python train.py --n_head=3 --activation="squared_relu" --extras=["some layers without attention", "local attention windows", "gated attention", "value residuals", "a smear gate", "an embedding shortcut", "learned residual scales", "skips across layers", "weighted sums over earlier layers"] --init_std_o=0.0 --lr=0.00915 --beta1=0.95 --lr_head=0.0103 --steps=3592
Each number is 128 + 32 x the weight over the matrix's rms, rounded and kept within 0 to 255. Layers, rows and columns count from 0. Numbers have three digits each.

# layer 7 attention output, 96x96, rms 0.358, rows 29-95, columns 0-95
170104031132127000178109075156134175061077149158055120072153081086129138225103127144086135074148176148119136157110118093137104154086105121124188108167122114129119119122144211087181100176129158118101094127151146099105215118051159155126112150121183155190079130187133147115133059176109095245
125082140101146101092109139102159106146148201155143095119140125103143113086112126117135119131134080117154109147155172119078120162127116114131092069145116133141127109176108126116119105116156144156136128097150145123084143163125168138139137142096043135126149096157119093097114111096065125146
132116082149158146162113144059122174117129142122108100132113111134129105114146143126125110137136126140095096128118113092113111108166129124149138093162127139123158115142125133124143162155154147115115123141118150133116110128127113180118169122126132101137109102103118139132128152092146137150
102096142191101151100145152104150145191163147116087149169122151138098190146148164106158130147115062161136117109164075124144120102138130164139169130101102126111164141121108120150101153134146111118138116129164163128161198089072159116098121121083142135114168195128085127095120102107113129122
171171146134076086123134155114193143131105098132137103087097093132113109174142111116131127125089062162129155121127134123197108089114067078118167131141165130167186125132117138115136126162156102128157125155121100145142145107143160118198150116133109180072188109100122117150119148107125130148
142192159169157136096168141213081175057130074113213105130140151144103116107065194130147078164047100081090168118165181079099107169146119082069152121123087168101021119118118090147087120131134107132107174081106123146157102130126089093055120187141125125214158120176132151190121122199155099163
104113172083146151111136082110110121162141129076122166140104115170144132131057195164117032152073192087116127122149160175175160131099104196147094098100118120112084109117116163083145159079105098128143080119139249139128147168100118089095093071144126098120136100124179071108129115102173119135
131162139195082131121161119114206161180098124121105181112196068132069171101165142131106131132091178136120141130129143135128193098094170130109162151153140111130173094168109164170123119126162069095114111148124059201114071100055111109100185177171174137156130106112122115157158152107106114193
184188128127171088063102133155183147110156134079116136133107158126152179104128119152132139155200088141154088143104107129109193164142074133124083177102120150123107095120096209097064160169102140124135142106192104086121104146119191115126116105143111081146130095116151117094068126082110015169
109126090191172167136149162133144103111162137138141087116116078125111110149182091175161116056078167171163181101185093105164085114157110168124134176142137131113124117158130118098136151092102154117139142139103129113131138162170122101104132154115197139060118191130163105176147093092140139115
084113138124127107169091147086137207120137125107122146171100125148106105116189130154097173139107160140141136167153131125135168085132133138079141136175087099151100084172181134076126130165129144148183097126138057143139152148160139139123101119119079123105153136130118162103138167129147128071
136136106111113130120156125169143104136083121194146122131125141097109122102127119131133108177109136144143129125132122165130159126132111146128113120122117145143088130139118103108159105086134150133143117144142131101161093135100120132125119161157151141105108113141149142128142106118104128146
112146144058189107133096103116167124087151114147115125045116167133178169184129104180213195102110118043159109209117070172160182151143112091076140138141169145109144182074136145119129116123148153106198100167128114133110136181179123155082158124107103088113196117171162055133123170114200137149
096100174076109167159085080154144147151066077153141125101181160074120110179099153102089185127202129143140153103126132119145109145068038128027122097150139120119127121076073193132109075064149103130094180138139143186122046089196077163178157128108139150169157234127053090128099120153133124079
075079113150099108092158110137119171123079105128106130137133081137115116080157152143206114184159154171096149100124110140145116066176138099132124092064116135129113184156133173133149140147113170091135106075143132108110113060184099113139160182076079116139137115129124107119132112113073080171
057127101083193133146164148112115143075050143106130121140122135156133151125148083122127122136129074061168139120098147134041116050132114121168148105122192137092130150164152202062107148127158079083108129074126130105170131155101118099180102165123123110069133138177169099082155083144077211100
074161092097170090108181089100099106174094178047142077120151128133158106082159132146080137035115094130110103110114152133162131156077182085180115140135145166108071068122138193168051105078102190149094075144163095242151149166151080133095105134082122117108119090139137110095171122145157188129
150139137173161167153118150148104129122157162107121133103115094127097137091134209173116062160172100134150143107117163101129167119109122098169172062163111097093079154127107116092143125211115062100160137170139159120095123085154074064172224119120098093111149120152072109140141110066124103149
106081126115160144113099136116111108104094120151160094149065094111079123169088119225126125166112125082139165120125132144164111116071122129117074130154106125142145117146126162118148102144141198126163084118119111111077109154123120111198080197148156177068181139139103142158136146154157153131
116106106131101167179122163118090099125121103144083157095144093124125118063126120157084168122157157172192123069119120139080183088111096185063126162157103165149118097128151119141151126103106143143087042083135127190165147088069096124154139173117139120129181157100189086165117153067088122131
158046137169172117156149171139087153182171118147175171154132129083156142151106137119189073155147114109126122125120125103144148097074137130122117134142153114136132245122089150095099127184168118190170091120100115131104172137119077166113093129120156134238130119095160129154183158141065180139
159141133139121178143116129088109174109110136093115118137142128095089128130141153147138145132111107132105063099139122101138159126144144154081147110135153130148131103120169152133138125147142102080118103123085204134141148171123102139163152163123133134133151159132129116106102098173171117113
182083129136134173186155181126207111102116155108157161114124146090117127130093191094127165152138109074143109133114062130155136122127126131140114164148185088174114173098099148066134167148121092175086129154132120217075093093071133112103083071151070111106136169182107166169126053095110125101
160141098034163110169179122222149068225072148156138122096160108116133126106125110157146062140113086058144141140198166119172096143112133164134149111162100076046104150086104141189117164117086114080157130081067046129164182106086172167168171114120151056165120145136128150167110146127113100078
161124173140142057135164164120109166159162174133105120147142103145101112083112147119091140122169091203157127136137161158136085106145081116174107095106168152157129091082113131106114104108105117164096174136134180145108169152117142152157142098114173116144142071135126135128145162081104113120
104094080077138107143125095084152163143135122088100123171078164124146110172165108069162121199140125107114114120097106140086128121142105109183146184125118157189107116132116138095094034122115141073104164066106078123169138187155053197150062107137141064139122147163106116174159133171089109152
139126102100187113107085100114123135141117116094107119170144130155143098083085134163174180119128117182142080118109175172052115129135158125132094054172105076095192142112144219150172134114172171135108128125090096087121101140168127171156091086124107156143129171072151107097125080066106139119
151113098159119118077144135116132137112072078071146045071177124113126101102109150132150119133116196139094101166105136174097107107120076109134168114138185161116142142069088147116134109098111165108130078166083105156231176088142090082118131172131142108134148115046157171139075097099158125123
147121117130151112104142158188121139159129064094116159120071112121142131145080096117102160109114122134092117145143219125192105164115141116082085145181102124127143149179095176093154169165150152080112196125141117128195121148122124163107098117112124076127102087131155163136110033112117078107
162143118084137138109124178136177151107152168118100158135154075145114095166107096140187103129122114147106159124079178125126114102195126138108083140133137103133148138127101122149099099200117138132100153102089143136127113108152135133130101170138099137167128145105178087119155122139153153087
150123117139152080107127126101113114206178139155148109135112173085098093115155097188088125118111092147183125135128122148153112131143112166124133085153163116178135114117109130124093121093103118156096083110109059126113129103151090088176048114147174107140172087099175128114102131149165108170
134147067110172188142196154121101086153088032153119163137041138122130134095067067151071122147151143126107186113100133080146107101135100145157083131159147156114087129130077108116163182135091153072052094156156038112108110173113147093143150137158058138135190144070151157143184136084181148124
110124108131133113109155090183089176174176073121079123090102135162078139210080193124038119172113121126097109126114161184153087143133111134093156105146100105161060193156135164108080147126165126122135111098149138142108094075168105081124132070062148160100076140154149154111145169138138138080
127168148128070108085150150062138148141133110187136146139101113121120125077134121129142072092146137154181115138108140138118151109130115178118156093119164135164126134142103128119137106101155076085102064148063120135129172177088127170157174185160102136132170143114095177062154062190153095109
119189151119064102157168020165083133084026130121141182132136077045101140125139128167170149090179128100138075113119084144125131098108070155104137096108189147113116122137129147119069118180172113150105124139140126094130118102087140124129132092067159175106098193147182242166129129130202129092
111109133153195076109149092136111088124175062169083109150107164137048118174077171149129105088137115104116138119152124164179131089114067101161106114166113205107134117093164098152126172195149142141129139118077088156126075120127137191108106085096171052157113114089128105088175071146130155112
187150074127146148111117135144147118176163067152138129141078164125122115158108158101141083140091102122138106105162166107134165116062092124082134162095086137112135113131121100140128076104127083086185121105159163181080091134155143129153081129189149164097084130050180196110093043154134111168
151130110165163115166169119195066174168104117157098147111128088133142112139096123145146135096133149208120146127135149123091102143115179188176122119137203171142121113124186139185076177125084102118131150185129125100128125113133156110090140177116116096145144156176201128115135124199096152096
160169174096069117161147118129099145117142145152156138145191116177203205170114091129112145108171144098073120113202108154146171220157155136088087134190123180167169125114084159161038138184084083078157140084145178144110156165153130114106140173121097157128109132070101128123147168122087179085
097121115120154177158146101154133130114162103123090118137180087076104167148113108095174131125114128149129115120208128101102133113135150165148116148189133180088144135100108156139104123108113087127154080137105090145092140105167106131140171103123116134184106136166127106164091111129157163171
091137215120115094146168117164152134133153154084137145091166171069163177144094107127179108104085153090183093109088113124148078124130159109141104106090171148097128141121084112135155139087132092144112206109128085139158180134130119196136153106064099126124138106128139168116132120104152172178
177152091128083111144137161151069146155168121071122092131108109152103067123132135126080145089126142169131152104105135139098131101116119143073168106118090161103143142132159140172127084080095140126135114190170103151108114110109155097121159144082138119092058077127082166080239066165147115103
159104147148159117155119143102142093092144130122152131115152124222058094132124105127159184137098136088067164143100091126102159126136137145131136118198157143103081116130126124122180121102106139169167126137162091115142163109198138115167145145100053131092145140104048109102124082238068108136
050126138112106114149150104117072077151141142108084176129114093083115163094127206223071133111125172131175130106157164130180131112127143194141054151138177083163160073127158094051160118130111123142133171139116124151123160164120119142148183165060146076151063086133084155169071090096088166163
125102098059112117101173149118122129142141124133174101111131129083133124084159095079067129157118173127148159134119155123076152107103097142141148109184147143142169152133113159090131205060176131165147145137152125155126167102160140134132120115161079120076099075177110170105111154084138098098
149133143135154208136031166123188137130142133125081115191144120116082118104125101137116141091133044082120100107177095151124075110223127131074116138167117137038206086086124135129093137083141128162173125131120166119176068158113120119184053125123115110143119100140179178159123174123127094180
144133121185103090145162143138120145097131129139134165103087124146072116102141092101125179117112110134119150114137133145121101180124129135088159092104141117127113107120121108090159141119130183177169192106137103162100201103098077108092106142187064083081131138143137095110151114144122177113
127166028144096113100166142144140121135164188147107152094113103165142079111090146115138168107167070144139075087127122111098125190115132100140136094102171076144124130159119118175130105169145158131105191155120124162123145173108097117148128079147118121096140163109109130118149202183178074151
179104129123123119142150116149178077182172130128128093082065047085126148133081183116168196138177117188097174042114062109121130164115141093116115140181175044102124151138130163155189076105128118113151092148120158147112155127108142168066172112121148121060127062070174128063120120090131126120
107102152185141175147092147105123141163071139173130143102093131131161130088130154140120119092138081169164093142141095130143118103132115165093114146142136143158097073151090098085074097089079123145142100117117144102166140107148121171117157139069099087111144081117164126148162107094059140162
110165150132082162152154133172129118135121177116142136122136149167110118136102197151095104115134146197120130100081158199123155106148092110084083143123070111157160114128017136098135123145154136154212118172163090122212122159082152135109157130128125123123142140145111096101133121206163122093
138128180123126112154129140104170157113094135156138149159145165146129145184179120133129144131154142153074144143129117112101079164137094102174161148143187117149116102126155167117097079113147080090107108098114137094142087118110132132092184100102153132113060088097130123154098148134083124095
127133092074155142126157100093085195129095178092198149134087171051140108093176155097077165175111154085134156115155168112026113170125140135111125119047172085165193092098122159115151195119173071179121101128120062198160093050149147146109117103124063116154119096166192150114163151133134098174
108191046136123154069137159198129120133120153164123143146131126118145134158086100107148113128124121207170120127140148145059101127132132094116139126123161131131142134154134124113120138188169106073210115131102109140114144057108164177146113147104079145113175165119130141185170117130196100169
156150148104152124076150121119146107155107079096152194118119119135147133178077127159122173115088126098111152130108134134135113127118140113103098155102145163101119166140128107136132104129109082110088179115163062117112121152151129072111102076085161158120144149095113122103116088104138141226
033100145118178113103201125162184115099141143181125160142098134161120126137164119126118107135118158099164169168217144131102123141077101109202187101140133074154094155157124130152122152134151133098105121061156152112153085067084162134085128111145113167096181135102115095133159117161110126138
129105144182159173150149085122176093117140159109154122091156140094113111090120113173102119055169147143190141125144101100134138160137137082096158110127079103111121175100121095099153127164071112149090109114115107098099110198117073123157116121095122123107109076122172183117144128104092137114
164135137134125177157105123114196145107109139153061062214153080133157127074064097171080123103107156148157118147176148137163113092155107105101146109146082138144115130104151129169147075134066127161112095218115130089193132134114162070111137123139117087117127179148141089065145121145134118180
138093069175092170134153086138142128110109132140214080084066139101109119160113059136135134136115115165170118177134043119099126129127108165148087120088136147114156131188101090085136146143184164142144113161079114112124051151130174115117142170171171100116131074116093109192159118171101172077
163089081140145141115113065161163157184130170135096135135188209109157159095056157120167105121135127139141052161147136080149106098065169109143111146140121182106208140135114114159121085153120079122183170106123139156142106095111116102088126163184096089088144108169167044112097069158144178137
144134155127123107126125173107123116140132138136171142162143150143100079094087160124201140171104106122121145103090144111077091146188089165103120083136133130152100133169128136106109084102125103185130152136103134119083122164072081148061162126131105155108148127099121088169186076074142125138
162111146090102106126102089098157147114133145121132145140129121135100130140091163155132156161127145097109093148153136121097122115152107134084115136119130103154159134151118111123138134161108109156119138105095129148104150158133119129134143156091117099190089141092098115114121128092083130090
093181088157133119094112111114170163096170135208105108149114132189200151118142127112131146131146138116128109180131162094119182139140162110143076110127078094161107143143141131140148175091141117114170108124165116135145147172121117154176160113128162168156101119077086094191155146119181161146
102031163159151185132121115110145099135119114107123154110113128104143129149092154119107131158153141129106146129128150096110106125092132107116110140139120115108167170162157139080139136150152091142153116135157126129189110126118124106143104105152110098119164123169100146075070170109089140166
103172111135131166101151053162145122144123132132173091195096159100171147116139119181121097156118168137169111138193124106123148140080119122108175190136096124143164119146158135138094119159135097144149149105115111115120089134131135106146174088054108129138126130101157093120123122167171157135
142172131091165129152109097136180140143103139107126157148118069129089088085189152095135080120122117159138113168105113140122105079110145139133163139150129115130098102149110120126136128145104126149133163127120108085112126106150122131127095125080099148155151059153120112143200186131131127147
176188076171091159071125108140189156104121193117077098109119160111107212123071204102191092126187170147091078167106100035091107130130159088165078115161155185123105120123086125170177196114120099173150129074075173143199108126137114035160131099117140159082137138111138157165196145119107041120